{"n_layer": 13, "d_model": 128, "n_head": 2, "n_kv_head": 2, "head_dim": 64, "d_mlp": 512, "vocab_size": 8192, "activation": "squared_relu", "norm": "layernorm", "norm_place": "pre", "norm_eps": 1e-06, "positions": "rope", "rope_base": 1020.0, "rope_fraction": 0.5, "qk_norm": false, "attn_scale": 0.125, "bias": "none", "tie_embeddings": "early", "parallel_block": false, "extras": ["some layers without attention", "local attention windows", "paired heads", "exclusive self-attention", "value embeddings", "an embedding shortcut", "learned residual scales", "skips across layers", "capped logits"], "init": "normal", "init_std_qkv": 0.0276, "init_std_o": 0.00541, "init_std_up": 0.0276, "init_std_down": 0.00541, "optimizer": "adamw", "lr": 0.00316, "beta1": 0.95, "beta2": 0.98, "weight_decay": 0.054, "lr_head": 0.00786, "grad_clip": 0.5, "warmup_steps": 325, "schedule": "cos", "final_lr_fraction": 0.0, "batch_tokens": 16384, "seq_len": 1024, "doc_mask": true, "train_tokens": 110200000, "steps": 6727, "dataset": "wikipedia_en"}
Each number is 500 + 50 x the weight over its row's rms, rounded and kept within 0 to 999. Layers, rows and columns count from 0. Numbers have three digits each. The size before them is the row's rms in percent of the matrix's.

# layer 3 MLP up, 512x128, rms 0.152, rows 284-392, columns 0-127
032:481592503517470478504517447485486408476601492472608535545529597460584552473530485548461475553523528476434410454524506581402450465580527586460421496462495523409453490507425487446445502539506493534453468502472490452459432402588481504532489488547508519559503491519543586540410480486454488561523476424547434559533498561383525534482438536472590451489504468579558546534566546534467429532584
094:615536466541486467484472480484480438368479555510468566581522551500515493447505409533417471529536494515525485482456549560508558443433422580488444477508604505411470532465451501548380329519481442442537537491437551556489578441531443518483405474522581502519496520527576477528560415439536411467526481451467554445505487448527509503530537482391572471443513452498522544519456504504497488498480
110:559499511493455451535516470479446420587491492449509536520540469510441458493473499480516497562617583511388454470502611478470493432549475490455540530462452531505429451523519480509360469508468484588476436413547465481421516503555553608589586517515515547448570513544486505496374471433409513522514478479620449504550438521484581486507498555450520510571523513563519570510468478522495421495595
087:499434482560546527554496478550519528495490525434552489494508532532493643565534478489545485577498472461438388593565504447485510461549553544540557475603571500507487492455522474376488500522491449517400511431491528445475468474494365562401456508546468475505539518470494556512519454437469446541438580516462471581546512546509430510467411525487446451485444558529543494595436504472352541532539
120:481540467564506441524510481491374524596554557524536539422484477446515506438610540635506430518548534434524447493506412425516489476477405546473481467537525476460575496512414503525450496528584459481518516456509470463525431444475465461502472516550464475493497561475576611563384466416423520601481408505595463459532484517440419551506474587554517522541518494568540475565478500553491497472476
111:470515418482449496503414513523533442535487582338561541459543514449560463546504547550458502526551514492544495532455523503466496379506483534510482508483517500519444573500525406487484408565551422582547515500529495514475368442435452469408482523493473605483545529493534554478476479391453482535498560549627449462515499539532527501432441502509592493511570455566562554522469438458425476504576
103:491474538462444493447492536489424520571495438463517481523537536454480580485525359489505480463613510492541476492556460544481462512554434570492500485494492481366554452516570475473423499504511549503440512522437513464476402462535588480477503500486505507604554560588476529447507518436546479507472490523557476439531498548542638505476555478411577384429473501532531489409542547656445488525472
088:526679510516537491558482514502442517456490549560516533571511506557537535480540489509398491528468507361526443500447514509506491427517489443346464447589561509435486488512418496487571506513451369421499488459470480513499534458565509501521506481505540471576490407410475488501541497595510499474493480521467415453428643500546513500457481543499494555519515457490546606533542453543543504536436
098:544473558535492447543522414544416525540539520425548542484553494456459505416499526574551471598542475489537417475566569594499444531561481501537518530446524508459499460434483511550542487499471511528453547449440484506484509538564561484477520421559477536524607496595495509444332399446451551480464442469513436480550473512467511474493522474523551387575521524601492600536539575474404454452505
104:589558507552485539535512406468565512493486486410629491471420503520575546460479472499436528487456505477463487529605523581517463519535540471522485492501478435490477448533447472322503471507474504522490439403475565495491479501446429615561481443484466487508508387542494536493463427410538515605545520419555512562547539474432521569577534562477539431450511531523511470553446431482519460519573
099:546451518495486522530362524503526435507527483524485498552580485431460528464647492471541553562529513511453570354513587488505557509510454526465539489459446548515377455491479568489532436504517537406428490491549573513530591478551506511446407377463532446460514439537557497588561433509545525571504513465483494491501518518528517522564535567503501475373452426491500586483432484492509451469482
096:508400516527429522569392516406472524508491563525536562524533517531473505527563416547496480489481515490579557430597538466459564448518484511473548449481456462500491517555477434463465486532471417656526426521487582464517462450473579505507552539497499575467577455525541495528327573412471533502509532516468477529466458597496415504556474496503536509434462540441501571567483453425496520486410
099:465499449490459511626449465410525409443494513555516447508481505493483583557532441446512543532548568498409498539529461473451510427595427479409513488456518564497465566561546461490489447514488451471480413496441443487529399379492582568512537431449480504480472490570560475531535549504547476563540576386524427542537443551359566475499534512485524570490463528510543487585507549551453510529513
112:493541484453460481527508532442445519454488439529505552593522519498549472435520482586509494481476530512542511535503573480509460486493487507379422412426417441481481492493366553517466596505503504531444513393570554548415514494622378508502557467557530569472494518476464549532489533498481549528507432549580566480518522530441513491566506504487673449455494503483504583477576471517421469580456
103:445493589397483462530425462430527454546465501488552475453486532451576474482501412491521447595507522423388560527523519497513455518560549535560526420468509522496458548495498541492542392490468535590435531540460441480510510512407508576467379592490533493539569572579535469547425470537509447482541530470563536424502527469534581450570494515474483491412476514588504476488493609402510411497480
112:609596456464476465570462490417471513445514544517500526582502496502466477482472420496508449665535566506491416439513441507462524416484520565487447464460424467471474527548479551530439463510457488488527529532530478537449451474604464505468577535500525570457548509527518640541351501503481476481541481515582513453484487437495547529494519577434578478526611403489506480479582526472494430545552
105:458531379530487527554534540474420529496520408577473461625522455455526502474519519511478532572479562511492493432619515566450442505458463444421528546661428495453495421584450503426516526539432515500421400496495477416577509523443409485473486461484514570507623486446502518534517437533460510543502527474520443476503523547479493521512553503477572414454557453515522475544513454517467423573474
094:592542516479440466512509468493493447452539482524499567476453564523432594536521554557527453546601483554516553560555491477521472479475457491455493573457536485449461528511522439507449522538576439607406496407483526345554505463534516503443530403539596570527473455489486437458471515486480479561470503448534479527395476596461501424482465474447418539523441517530531495511479524561415525646447
040:605545519562477416543436460420435421459568412526555534545486548513497512458572473514504505532555553427431453476549497606483461455578450534394463541505470498454486586473474530460442509629449464508448410439468517499480449423518451547482424486488498501564523468516523573553396434524514451552549485510572493495552560482446502555503471552484446498481509484549606591467510528545419447561489
100:521622590513429527497417444476535506500567518532555535565463634458520621536481531487611464518509516499489489531489447455463507456550552482476413551492555554424398472503567422514457495530460469497512476420395450481476417481501504539482539504575504522475420387551506517489445392546437508436449553498511489525537554533493492559485417524484444457473468517461523448604562577516445515496539
104:481457502487470515540368525598536380408473512485502517567585509519641503538583505469481470537507569437470473531428437461496509472601519558501465420435549489472474562552498481500531483517480483493485438439471508524488500450464514535510477546461485476583498515516527474604355458509533394491519543453474529502491548570476587553541481559520538562440528526503516556574610596464415492464470
089:499457571542446540579536467445514483504500490475512522485600548532421546469494393509535488437530575426533423495554507494502517497626566509546543404546477557488339453543476485590475547498532464435458481408563450488457551476421444603496421480474469472530469482538492486496469512484522542529486436574598555578555452542488517485473445510516511505402453558498529477427459548424589466513549
087:589453502630547443444512468530432531422505496489488535509394495432540460452533514526530551472432584484449474466459442568494535470552458487521578598614543541494439426449508504536547561495584488460413493487519532504487525466554477533488509475557499376604555462446565510503471389489452553503625473431466512433538490520504463562484444510502465577447509535444529608493493438469546513514484
106:480529548493467428527480416470546485480507529470523532529526555499423574511587499501532545490564461515438361411480490516527554480580337496419540571475514603504450433534478456512510526570443479457552481495417422492435510299532513467440513422505543460480470470532434427505545505439517503474553425488534467534430515514520505529457526570545533461550527529485534480471511506482558511594505
096:617524493462433504489541531501391529478477453549560520481498583489506499471551515482455470513512504454396520476538562422529420527487552499468453566537606473521485577540516501409414505510475496528481407441545474403452393517479526503511443543471480464472501528666490521494483549551541431508428466503547503368496478549534518526638475516534520538498507562447518559494445471589427438548488
103:459555523476395546562572498525440497539501535429527503485494606500503553476512566450441432474545508486548490471485571450458577453474503570327387499542590509453522557546480494436391524501532408609555521485472478497480526407452518473522436522489498559539434426502446567499476471492536524528481538552586514432496542534522523578498407496440496548464605468507519589478508466449522453515470
097:436474517557527495528436501409567398462484468583548467459498564518473528522535529464447528492488563434453472584491570459511500486485538522538529537451604474468460529550570454511437537513457477553436429437510520396353417521461458547469596439471556489575555471498545496569526442492479420570519489512516489545425497475528485615470469481537435437511512491599510502537563611526429544523425
136:461438360632489491591454503611499415480489482470494570468546474478547540499582479639557505472467457466470487416527571511464481520477476535510515507483470532458500492446466471423489482510477498505433433517480527547539511468450439494452461466568619584541546510513601479460458519449567590553500371443504437428526509548476496478584525491542573537473482441553536579575475528478465503476475
088:462585470457461460505434555538521423543450503522456534606576475506513480431537506483499519474626496435464550532433555618474458515495415464435497555541554467483427524519480500464495520532486494546427507567494499501509476445531471484419453478478578504580544433532441471453484560416553456555586511445559404514490490630453528512484472485560490580491461460559511529534602452604527445608471
097:541506491485478391532497493502368495492522531411466506434550524461505470554557557484521530525467511512466497487589515596476481489597451559492506569477403472523469489473457511465459492474544471528525531463458544541525559524585438475364470453497500507545509434572587483568360536445420636510511511498566432506523561478459511522564488519431420400501554526514489570445476572432502482487589
114:495563443546452429597518476528477416486544518547451500496567511522423625432627500461551561488401500477521470475455484492470423467506452513442499549488536524525484484501457501491418436564496505456450432459492526360434562483520376502528525558558509554479534505525519538523504519510563497527456440531651413497559576529467493490521506514501514544532504360506544454448470543495468516389503
110:560471428460502517465497444482372421523446497459529518541484455448586469506521489545467473453428487488541545521456446461462507485534430575429422523572522437439548593436498502480452535475526513531568486392433566571501525460599463569560439505489595586555572541431488506483467514489416398547534405501594513399528518523486446513540512523520493514492629450527475542535562527525493451519518
030:552555475549356470558435427455416403506585493510596625516517554472515561417535433531439444516482504437432424470475508493458515470500496479419497581556462511426449515504447499456454430575486473531469445441463493463457534513494505545500538461551544543639578402505510491548440441477418463502531407437533499501562497548475556559555451550513538454487541479487522523529496544490448479562469
099:547516573425451518467459549532432490526540471550459517569473487534499454558461411544577491543517554444558509481573451560515441512548468485423390402490512544445469507446484567447588404501559533544448526502548415500520489499588465435434476448509605596405487535526518485528467463541531420529483434532466566376487549503358527546531462560513492486526547399502504514527550531498515485530512
026:560566448504458484591489491497467438514559519468558545529486564459543554493564451585542497537544516395478514464466524550474498515518455618428498521491551477454447516476411493421422459540478493540451434464446591463514440446507456574402469483542499603542525418552472507525421460436486463483540431472593441473508590491434528560584468526551500426489541464530628512532515599533486486570530
100:465525509497532404476441497496494480441533457569505563455545530389563515491543546537560465529497497521334509561486498549490526414546506530521492511470560430548404486399476458548530519529364444471491389418470430460582513379486525539502476486527438468522633455426521518571538434564462442524573526445484547516506540541551467487525468483512519535511565524450520473560567484543489500538544
104:502514434537495549533530433446526546496496469479534483439585582446457505484461485504471549467508502484456449566563487634521449541447533565554528546509549447537537498535521432526446553492523507542475472471409502413423418503506466488446453544522525486507456467487436551515463550319558582557554439447468485479518589427487434566495508453591581412422533536621519566511510477447499459545470
054:554503473521492454589431492396431470424539452468583586577567611452551521450549453600479472561494529449475491487561567554470452466532481491456488506526573474463460501528484473425431445613428459548532486500479533469438499429478466553514450461534586575558616451480557533538457498487433449516587437488514389495535545504439513519541478518453510473485570508584549587537508561487479462541537
106:583390404546563496567444465511488506441524529470499529560506496523513485557536541589557548558544496468523436502532591515451464470514450561530475458466487447503496478458455468427456444540551522445461474520577518564522577495539416455419399397496634493451478469562553555492499534371527515468496480515495396387492461513474472503533541474526612499472403526565533410554502537529500482522498
106:538498527507535493492500476491500462454461452520507481499485537452409538525528565484522428560529607387374551478476637546533444485533530397527538484441502514538450541493531456437464452492486449586462453473509522446484465524552513592515500597540557459433526524406541610600377517473427546505498487499557447399517501565522486511519495441582514520501500434562508463614548493528560476525519
102:605602409461452559560549482518523530445684472544525505541473456441517498515498459545503411534459638523433413544479465561425517510529453487475469485407430451482531524566484499512463563522527519460449530492485498512476476450538472477449563496570461533470509481602445494565454475512460585496491441546481469478468524444499578489494437632464558510563539405545494459501561493461520464542559
096:470483478508567393490468480594494493497512551583461565499496460419433586452620530475515474539520576496382577534411481468486494422450533488534523477410552495509424502514502474542542498521455427474441412548513459403536554456519494524533510499537542427471532509419572541656493478513418441455500545481505475474487515545527511485615488469494435495534513543498543449503537618590490547474563
106:537499397460521485472508453556419383566565498481510552555546539491559571542547473512499502583449408506509489495395513409515458512431550517448412498530546557485441554463532503421481534578547483419478382469500529494506469440421550519468458482507479544549457465612488431556507429522530520524624613533498418489460453539522493514511464519575537586489538476452566554491503509418428487482505
117:581599434491574507505516434466500384455518521455524463494621471529567520509521474543452460464542518488522485380541516447468467530436448494522452499526534501409409438463502411500523424523553509553534572496428578475459466457572523509470467468588525530581498559525551574536414417424514509513463495536486540449542510555527493521496511447491634472471574487541538587465512506483412375488502
111:460458552426497528602487514512475502536507483507509596444503477498568512509546566506432435498492547505485516521449582494437480480530456569441470436462485512470526487624470400477475541545454445588474432477471554553564534350481508480478474495514449532568583492481471539615406517472408495542480462519510517421488569542497498482474425594532453492498498405543538638562538442558453443553492
105:465550531511451487484375455508574477486502525446558534499485477494597467482486473593432395513465528479513463532497436479432554463488506477535398465516526505531403514558545550496534420497534501598499549486492479559525458443512504568477508466498444583555522464583467569516420401488481439509549536461482565508458502479425600573511397573542461573527485524500495470516657522428392442473521
091:459463463526433475527416527447517426441462503534616513469577559519458525560586457454490475513610560453445513528509472517484515452504538545543511471506621598505453548453510423493372415520588435509491482476479433458456449504508594465487479504443561453457577502530534561564405518477455432483556537539560533517561492596451490506534529466487561534515487546513509470615566494600538498463557
095:505570428602413414510505528489504463452598516485596584518508575465518499408520468500459441436497616437420496515459434594398486484541457506462500542545553477509439476511371571545517570524425548489434530454494419545373491414567501511501465527475521547483566436526452478500483481536523502549519437408561479536557501467514565507466428554494526526507600470535524459472521462529502491505481
091:520545507496524382561423507509457489467590527548521586540592555511490584371555499479494585597493457417479353476475583556425525479486430517464549477538514578434518498417485528525508508541441512434481538567483457506479507389548503507482546477533561498566457404495489577517520441496442552479523535488443406415460557502448581493447522485541498470489503433434528461513476502476497530519424
077:604457483601506431453520455557468495464442491514498483516439519500504430465472565455574427516448592462435496468473434547470514472556494536516554577580465556569463408500520501543499537511504483380491574421537516550486511479564424494458508465518498469615345513511588572494481445427437583528576532449431449407523500541527473529425505484457502598493473503458518541478492511428514504563535
090:500565465618334477509480514492513504472467515479485634495575524475575466552455521567570436498455626482465543529432478461375500509538487508470513458478486511475541504535447518506422459527520534553438477501448457528476442471549463633457520514574535632486487465526476458477408505516444449519450553399477513533490479514518598548465425552526405534512524542482551502437478526479451501452509
096:602574440471474541483495510460486528431584435537469616582494476430528549478536517558544466551570470514537517453604520450386540502547427461431501459503552434503586410453469500552491489509469510581499529471472496536501526467546472601476477426568503529509583413412458464511503492450508532554493424445504537498573617497476533552467505597462510475430479402460500586476529575494459462541467
103:585539539553531523512533507467532431531502456502545511431541522522478513503462450576491485539559594413502461401442449339488509511554486464540479465616434471496512480515432529599490428504483524560429534541492555499396450519511420536447466411510498486439544502452533447635487454501479581474485506521519474443585588488519522510478441547512531564423492539599468481544560530554483409461541
114:587525486468481498484512457527512484381519473408565510543499501519590566542552503487466582481465438453445542406504591570454504546470517520469383550472528522566554532500504487614484439566474501441408531514509538504513483480541539447482490435526494478423499608562501453524479411535482481542471440415492582525402544587556472462492470517466538448444642481450581455466455518515445457484566
045:522558454507453452592455480463485457468517447474591562565567538469499543453576476567510485615501545468417464425507505493432436478517515511433441541526526463529514502409466440504420487549497491542498425456427484460418406384554467530501468497485568481541576466583556582530410435513421491560548455495555470446511590477433536513553466525454542462445548501545562486555503552560493424561569
107:537569541401449526552458465587499398456529523425513489455460519445512459440503466506499444546505604499457523553533546512492570472420573543537526480503487398467498522504507599456499451522483467549477545552528522496478543502586431504470478569544498538493505552516469456500512444498497478520651544467477442405463519427529466444462498465541509438555497328602516565480640465460438461478506
099:492521505564453513527427513408500468523513510450527512484591547480484504492462508453552492511456463489553515528508538512475485518513596482492513451440437487521629580550469598509458451500481532619500516535533487480488362512498466575439590519466488613413532459542484474523414487510448464570449530517564479465516443440520489529518430628522523538491503444513502461445470448468318432442586
115:467520445456447400466501446424509480515479474486475521561526540462500505505549454462444588525571517514501477408435403490423545512503408577451510544558546578392444478437457560484506461525398507542558492450451533499416548454590492539467500427541540568521476505469579465462545523443537497591547529407476502507548470561544580519487529485481499450297518488492509564508526552496488486517438
105:519526402494489576446472467470541474468587372470472527554506463535415516519549427569518570596519507492483467393485489527518499540519475421474597487484566483429424449456453483491548543489507519475399542420384511498425509485513472417445486495506521584470480465602553517559553502432465518521439489393498582493460497563546532535508469493548613452479475536509498451584561554587529539511471
109:469499436554483521496429484547538507498513489540455593517511475468496573467609521537565544486492535486486414538519453532481530415520405484464510473491525525571473471492513432513423486568461453528384360572525464435522514425573479601509463438543535506519570567474552436604454444426505535437583501448485476566470498582443427464526469510565486601529458539574544414469487496534509498447421
104:493482461483473505581429518562533436500496518496538500478581560507518510548517522475498429490526574514530452510514529525483496479491499555533477431479545549540382535554558467447457478487484492460513411394584528528450441458591508470457497381505540490472495413486529569618489526407455471539521555576562488315497482538540546587495468505467525527504535391566517591448536468419492423528561
099:460450472568512544501414455533451427470460502521497551462553494516485503475526560553513494478435552500430565479579449463477526516489473540522545552440537468514395581464505409453434489503464480576424384473399663454562517488425475531525533513491587543514470465542613429493426519507388460569491531491531500498486514483496509644569433504576489466502505529503524531569541540535424532492466
108:464553481446512528502527460516517504563567456375527464491485522399469539491563426507499497490494473502550323427533555578511510504484484511511519496560476452451478461489540568436527517583505496451532488477562461514474488447526524475413482544515462499539506584530534567536446405406484608505544493497621492462529531592515556474492457523524570504467510416510578412447469492412499393513624
094:537518429554567430511480529499519449447468549437544510496477570360474519488483532499403446467555462504436544452481561487436472485482402410472442550455552557546497610523470369549498535504457510537534516461474571508443492474482620516438420508459505518425524539491559554469508542551573528498492447456624437545578499484502498538520529493443596519465519526543499498538431451629518494493572
109:483537578539458423601459479484450500461492511436469496547454488502568528567514358508537555578463554436536445517502609557520494492477542507555387439455466430550421545562503550483487492492437539523559468529545562487532491500505436525427512507508658459436498480403543462524519474489569493453478501523540472475509496493439563511506458480577494477412450446546509396471528659496441494499534
098:533547494511470432515515459506497516350590553484561494506430528503533456498483466517501401570481669481480420491500478587425536406457522562514483433480480531507342497533555517499436485508534461466540538459452506500433532487626504457494591481519465559507468523555529513513481405529507516486580505455510419455536460465554540536494436487448578519482580434581514565515583497519538476509551
073:517539417488571478577477539512485342503480506476589582548503584377519572494582527568512476551534547386419445495477527452432479476458476551455496502492549523438467528460432430503465478568463465622485461448513560444456474433485500584451487505493530513528610536566601551515473537523454478551532503480525466472536577516373481525511468545502545491476522506524596529536476520562490470559487
104:473480414524498525448500525516541479448514471561493542502520502445542517491513434541576596577454536446518529395474525473510529514583522604513524451505567427359486536452517565450517436502545497502427453489407484532528550501509477519455419491512405515479472488494493597492376443504569463554455510436489539579444535458461467473429546642501576444454506483585493505531510488554443499543626
106:463480451437505503559469447490466482558523515507496457524595530521451446496518548538455483529552491500514364491595517555539533536539496568520578498446484526499469435448548463533468523524452523455530490393546526473373486465549534443314491496538502492435512488553523513561412437363505546447507483495545485472622498577448453499521484549569622507471572464570527517487499493444516477457570
113:510532554413499537474516425443539497548585512501531506452450490490562497517531509602447476469493484498432529544536490552442521508506401554507453553464608490473376462586509520502432469567511521512486516511441444483505442426540489500491573558514432583553453464547443466551457479511374523498444521425517514520504532516502489461485446543499550455497539487546604556478664604453390447472592
095:495488409586424524476445462477504473454567525564509614504506542473469557555632486515573428511444473501472470501505470449563532397456449483468541544450508459524468449400514467490512499591425385470486419499479557446488629480524497527484579527527578599478473531463501467557516510489411499483491550419480547541476478553482429536462482467549465489516460553611549465530504443478400549553446
120:573545512503482576515501448518496455526512505432513529544501464549592535533530515525537503514436544473529462454478453472471530524490473571462418451605569482483496613390575531448491500523566519502545448464421543521465437456428480568537460465434551588542488509518452460471497453462563508512531364584551428376549447456433435460445524513438460546449557449522522475472507517438474377547410
095:531466477467582547516395541417447404515498470507584496569480516550572481535537435577569507541527528466513541492597528375473477487531576496465476504472508467511526543434527571430550483493441510576509533502448491533474431495528468470480514434480624590434530471513486532544428448513463449507516543543550453418479599451442488490451460453493580500551462492570493521550628509598413458548564
109:509580432593492464435506493510420459474496507468560504452468533550568499517518484576428528513556532397552576452578470503458458517537504581517448568449613431399479554417541442422462519522558481588511454556459567466534402459508545473456512528523527481494523527519516590562455416413449470526432552498571501418407570559493501471522480499524580493483581531500543546492553454536429441507518
100:498511461543480503486455438503442476466485496547494522499490489461582477396518502545507449511529445496486531426510509514483429499540433637450387575579508491474486512444455480537439448479453513547519451465448534485512516529434498556561486395627546563565581511600443532455441467479498534592575442488526519389513594531550425498548534474471565396555516482562499562441530565516415440509548
057:539497464541453473514464477457457471468551525454541574537531592454557556460541452541481427526517549363425477536474578460457471478533481509440486506513512482452507588500395436469477466631504490562570438497489498400404559448453529532539500445514593593557534473497579511499516528475420478528527508471490482463564524490487538495554397518480527475449550488610620533589450531551473462537586
102:481554500480522526561469543525511435584570451517519485562542490544513606520562451506388533538535437473524456466466544592593483524581530433407450461482509389446503512548483561384503403488371528495438488524437520376510471537521467476484435521446507512465503487572482487505464561476602477504478470455504536508515540603465548493463514604428538457441539484479470504575566483581525462546491
107:610437501490480443568484498501512378471511501492522499630507461416422576577494411575459465563544540477490471458498488452424498415520477496527472487510545506534477553559532437477418534510433454604462464505492480429585453481497550542539535547490481546433476428562590603555498526424470572540515542557530414425518485553429457565485461523558447504493455541451510444577535570519440495523467
096:505582526394445560468479444529501429545498468440502474440527504511542488501492524509457510464579451441559544529459571508529459514432506527472407503581585498437373497538463401377437473530528471563486528531500560462480451497464471435426422498482503523530486531492517524523458477359530452562591500506583490456542543527456513551488435523543502546531541413573554579504497463481536361544574
108:486537489548457509538447471526547435539546493447513552472611504535594436520541454494430458513471474462504486535494477500479456514524588565475469498566481432463497566508460416483484451545565517569548431489448469455435414427448494544519472538542485587508615567536515547450442486495511443590511394483612484487473465494523503473615516641476556528509600530514568459457431449493449410433531
091:493534503496547424483469491484536503455463556564492494501497552515483611485567565500568438469542548499538535456537584485454604464486464519541500439440480427517353487520483465527484523556464490518504395597503559484519443459476398529451449411492543468522556569476646558577485530510504552453416557487500517548568457598458490507533454594494437501522438529511522405448420523550517480419502
107:602505488494408524582516515572466429487663470455532501572535459518559475520486443505496544484458436509559531372458511461507456491477497535356448427603479532464530523499467551440529375520562510587541540527513587410487532488463504495550446450541598569489531521499481514480524491504500463525430438470519505405512400504455440436448471514521450484547552421508554499536496469483440481506489
092:449453584465482509529376461495518419402517471534555540475585555447467499433463521569507576520613453467451506463567533510526474480498546472430540542542477511512530545482519499470474518519533491560436446521522473390487478501465517458566509620554471553544571556492397450550430553508501460505487422545489434543447427441468508431490446569568505543537478518542543499660493508487489415547592
124:465613404447500421556501334501448477485507449519473510487535485432518513465513435597535563505521482501438359491505548527443531506464478537507505455507425456517597532427458506532500528520435501505535435579543507503541520429529492582421497449593525439563572550510452610576423465476508529554588564526544516441545533496465462483499528532445498473515518425512488519540551572513403503442518
113:477467426509510509496448492396520433502491582434541475595493497463555498539527440474494552513484502446528478511585525551475549482555496665526556558504484560435553443460505500514456452519405486500532571462470412598508474477490431509411574493477555448612544397527562502556396494392494476475469483416553487498585545482480491462508569516558527542484440422567532567508460521436512516550456
103:608507528626510462510501533506446497447480482475508491516476494474550531569504462526405478478490455492438525390518459511495438547478551478503380565451593514495513614461538495508465498504480521545489457426458593489504556521572523467404515458444480519481467553547494610509415500525543518471443425362478530523461628538518444529572485527504459429456600539536500563413540542564505498555553
093:589476492469481451427533519449367558462511400497489562509469560448504485454489546520517469509561508464500557503535465519530448499543464480461509577541509473535498486468538496514469529479445524396428554449521584407525425522520466507480523411517498519587459420580509522455481499464514448634583453407458389485546474578440496492453463455537541500507558547540478676507525544481474517606511
040:462520461469457525591381488458483509449560406516615544522550583473533532475479423599466500576482525387423472523510495479449512474495503584448454466484521520419531565503457485469479451549505498519485443484454505445454437422489452536509490469571631523537482482525468504532412454396445543584552462448527453472509538488427495497546463516494504487452537450579579588473570524537412434583539
107:484530474485488483518537468551364473610518473439492480487462555511495517491513558514561504629538504430501505438547474460461431533556471515457553537494522470526550482471524538492500552487420502507524449499484513521517487487536313551482398418554533552546586436481655515533476469477444495546585524392538396468513579479526461524525519475490560537505439440536527535447536471598536469567533
049:546566484426493446522402439468468443455511521475539520549589522477573557516573414566489463522505596434429458412531546503450516428548444547450453416518572527412397520476513463470429469558479438545483446455445530450461510395541507552431522525530553552559560506546532458488534472447453497510562504467529520470543579510477470499519463517494553518424536468531617543579595502551461460523604
089:564504461589475405581520452488460505444512455448493539548464519421500578377553435575423504493424649518452543454521487588578559453503462461518513484550586466553408447495444514504593551518512466448447441497539450476468557491556532527529457480578509456554482463436496427484510500466497553497637471512474481434502493496539456496496461486497521518462473500467490605590580554447533552448461
105:540519481547540504453525497418443499555519526536496503481524482443546504549443383603572516543442523465553537481498485494441512514483489516533360516483531443406537479403506512484442519495450502627535498521516579538531463515630500523463479514527608542429576536500492474514501527455477414578472455460575511458578574447512562572468481533446529573390565493497498548515603440542455416445509
100:552507533468527477469532415488542499464537475542562464494524512511567487489475392530492556513550563458503419443463530461510571544492523507520523487515535450344494455460469619500538465480493552524501525543427490569534525532548444406505496466542530519529479425553552540575521427454547470445635440385477503454612493430512535530483406555483537370526499481567464491555451553420519466459575
044:544478540577385461526481538544544448532478486457546533577554529410473502548487438456466473544480465498566503432574512428461525455490490541452434619482590472501470531500475461448455566538509487563462423516562497456490442393523525474570467451580458571458525467542514427566461544377538573501503529570515428597492433524465527535495351545521480451443476485437531414488524453488531534549499
095:577550583527450577506502432503519497446513467631481515435484490439571545531471427529531458503574522513470520451566590537401557486563461527487428545514599546526517517425547450509471491493490526543496515566474465512552468512581457584522394379499553531519459443515399547410537399505454481568561455503558457437527487545467540445567528534399404534482459506542499487485546525504429494482471
109:548547459522461413509511450533468449568570550426530545440470535414553455552502512522434522579557480445491425541473445411503442515625488474526531539500529522538542429461533457479513417520539481559449517439448487522481339471532516520517505473501456511508608508479526574600528516490381534517464505479503515472559484556403429566495453498514596405481558455533546472461588470544421507528553
092:514485551528547488639432502528566493549496529404561513523541452548576442518494469495451489586474635461472384517541534525432461452543528526556445433459452476558384569594524446504514491501539473497507480409550540515482490472486515536451505576437561467520520484451535500507398451461495435623504513522574463504557437493511540510538556604544475510460435425544505459485553477424468432442521
126:425535458534491368560469516478451459547499486368563524533500511476510548554461461514481540584477621445544475505440431611527514515456418538533418427499514442483451539567466547508565425512514524501493494528549509488537494528496473513420494524538625488471542561443583547516382545405578470484525444508582430513619524453503484469459540451557512466464470516539492518496534546470522399459476
090:487478475546539474446482472403404435533485500506477518518586651474553512443486452507414495493442471482526565500510529468516483511423513510505457521487529397476508502459501456414381466499502473566433431567458595508517477524493474499474503500512529474565505569449551532613511500459506540551482467498446485516541560470488584519530379534590485392438557467590504597631507571495513502582481
106:480541502450503489459431494533521465530546513521541518543539558545522494507485449641440434512554513444522496522506549653409506416465469598517473525542528557467375525572517477509443421530499406514569533542513491472464489449443441438469442506541526510465520512527542562465486497369567426532533514500611454491514444526418610476515463489474560573438447454521555466488502503432559411511540
101:492582469477482468488431526493580525504494486488489485514598499543598474477511443524521556585505489383514405477464553510549489507534493568555425440543506519447549518352458535552520334488510525538516518478421558519489393534469418473529529393467590431518527557512494527512482541415511553496514445484523507447490538482479644499485537497577615548528438519550482494500561500509459468483534
037:519581476514418495547457433463470480445593463496518582534548479458535572470669478512482482556469549436477506461508561524522471447568430496416450485449529474459451542536466470505457496605469398500498480452487536464512492432547488536471468456497486544543501437524551539496505464444488437509575426453564425518515512530458529563552461544474568529409526482584673516546560486549520388535541
099:493579406525470489442455462429533412479500528531477569538520511485535495517493469550550397490520536516471587518433519466484461400443551488547504458501465444501467615539506538509365419516427485629438433541504522512565494454493499538415564482569533561469457511579527505550466526468448408484455584479553473494463486500547538575464418543498537544529466485526526437442531590450428441555598
100:520570530543516527607477470504490440550592540505551541463470545488473509574448420486452485553571539370491369497468528513478450498552506463518441541507517487432371506518518485435491485504544490532456532473476499452423473529455444468463462531555586596490473397510569489488483490479511545553501559476596500459534539457468497587467435491442403538487499538672512420523488462539509471449585
102:546489487513513483483462461374505571423514515469609490536511533497535446554483461534528543568577496446482494457570541460464514468558482527464408426448444484485494559492490581459554455498441471483550534479454551513483461505534422487484546455444508508433532501582519601582447489538452446507467539577571365502504558468463601500527436509404593415574490484548531528449607508514543469591574
052:510515537509463524526492399514472484492557471486593520540598541530498558516540419509509523588536485414441535462561470471433444443577545532428516539549549428485502532472440530426436535562519438554447460483490539433474496441507440593493485514566549523554465442581499495518418517388453511548561522479545444463478519530484462527509377521535557481484500540565624510502568558482396387583540
092:499470492489459504620471408453515435445509520449521521492530526429554485471496459498497477504479538491541506554438496448490542485568482558508414492447608489452529533451546466413457464491517442543529478396468522514394443497470446484543516520547482523536582496445607525496454537564485404522448515534487536621520540476384632488525448461514475484468502498570530481542661590437481478515596
099:433495476496556410456484480507485524561509522470545550476563520417522525421459540507485496473501548527449575566584537562502522364438450565472374555431558454510460519503521403452488531513440420505524510573441486466527466508463522471485412520536534478573573459582475550616439481469504459498560410511604522463518530436489516511623513508503409496400505486524527582561528577515511473506533
129:528459372584446589514474397502513487465524474495492506507447487501523511560535557569546586576530510526495494466489591423501502491507418483409464487493518456547471516511496465501498444540545511472423395534492467529466522457574512483575400496592538714567490465436531550489465509450461575495479508449483488380416517501465527444491500547504559487460495559525510568574448524463545501456454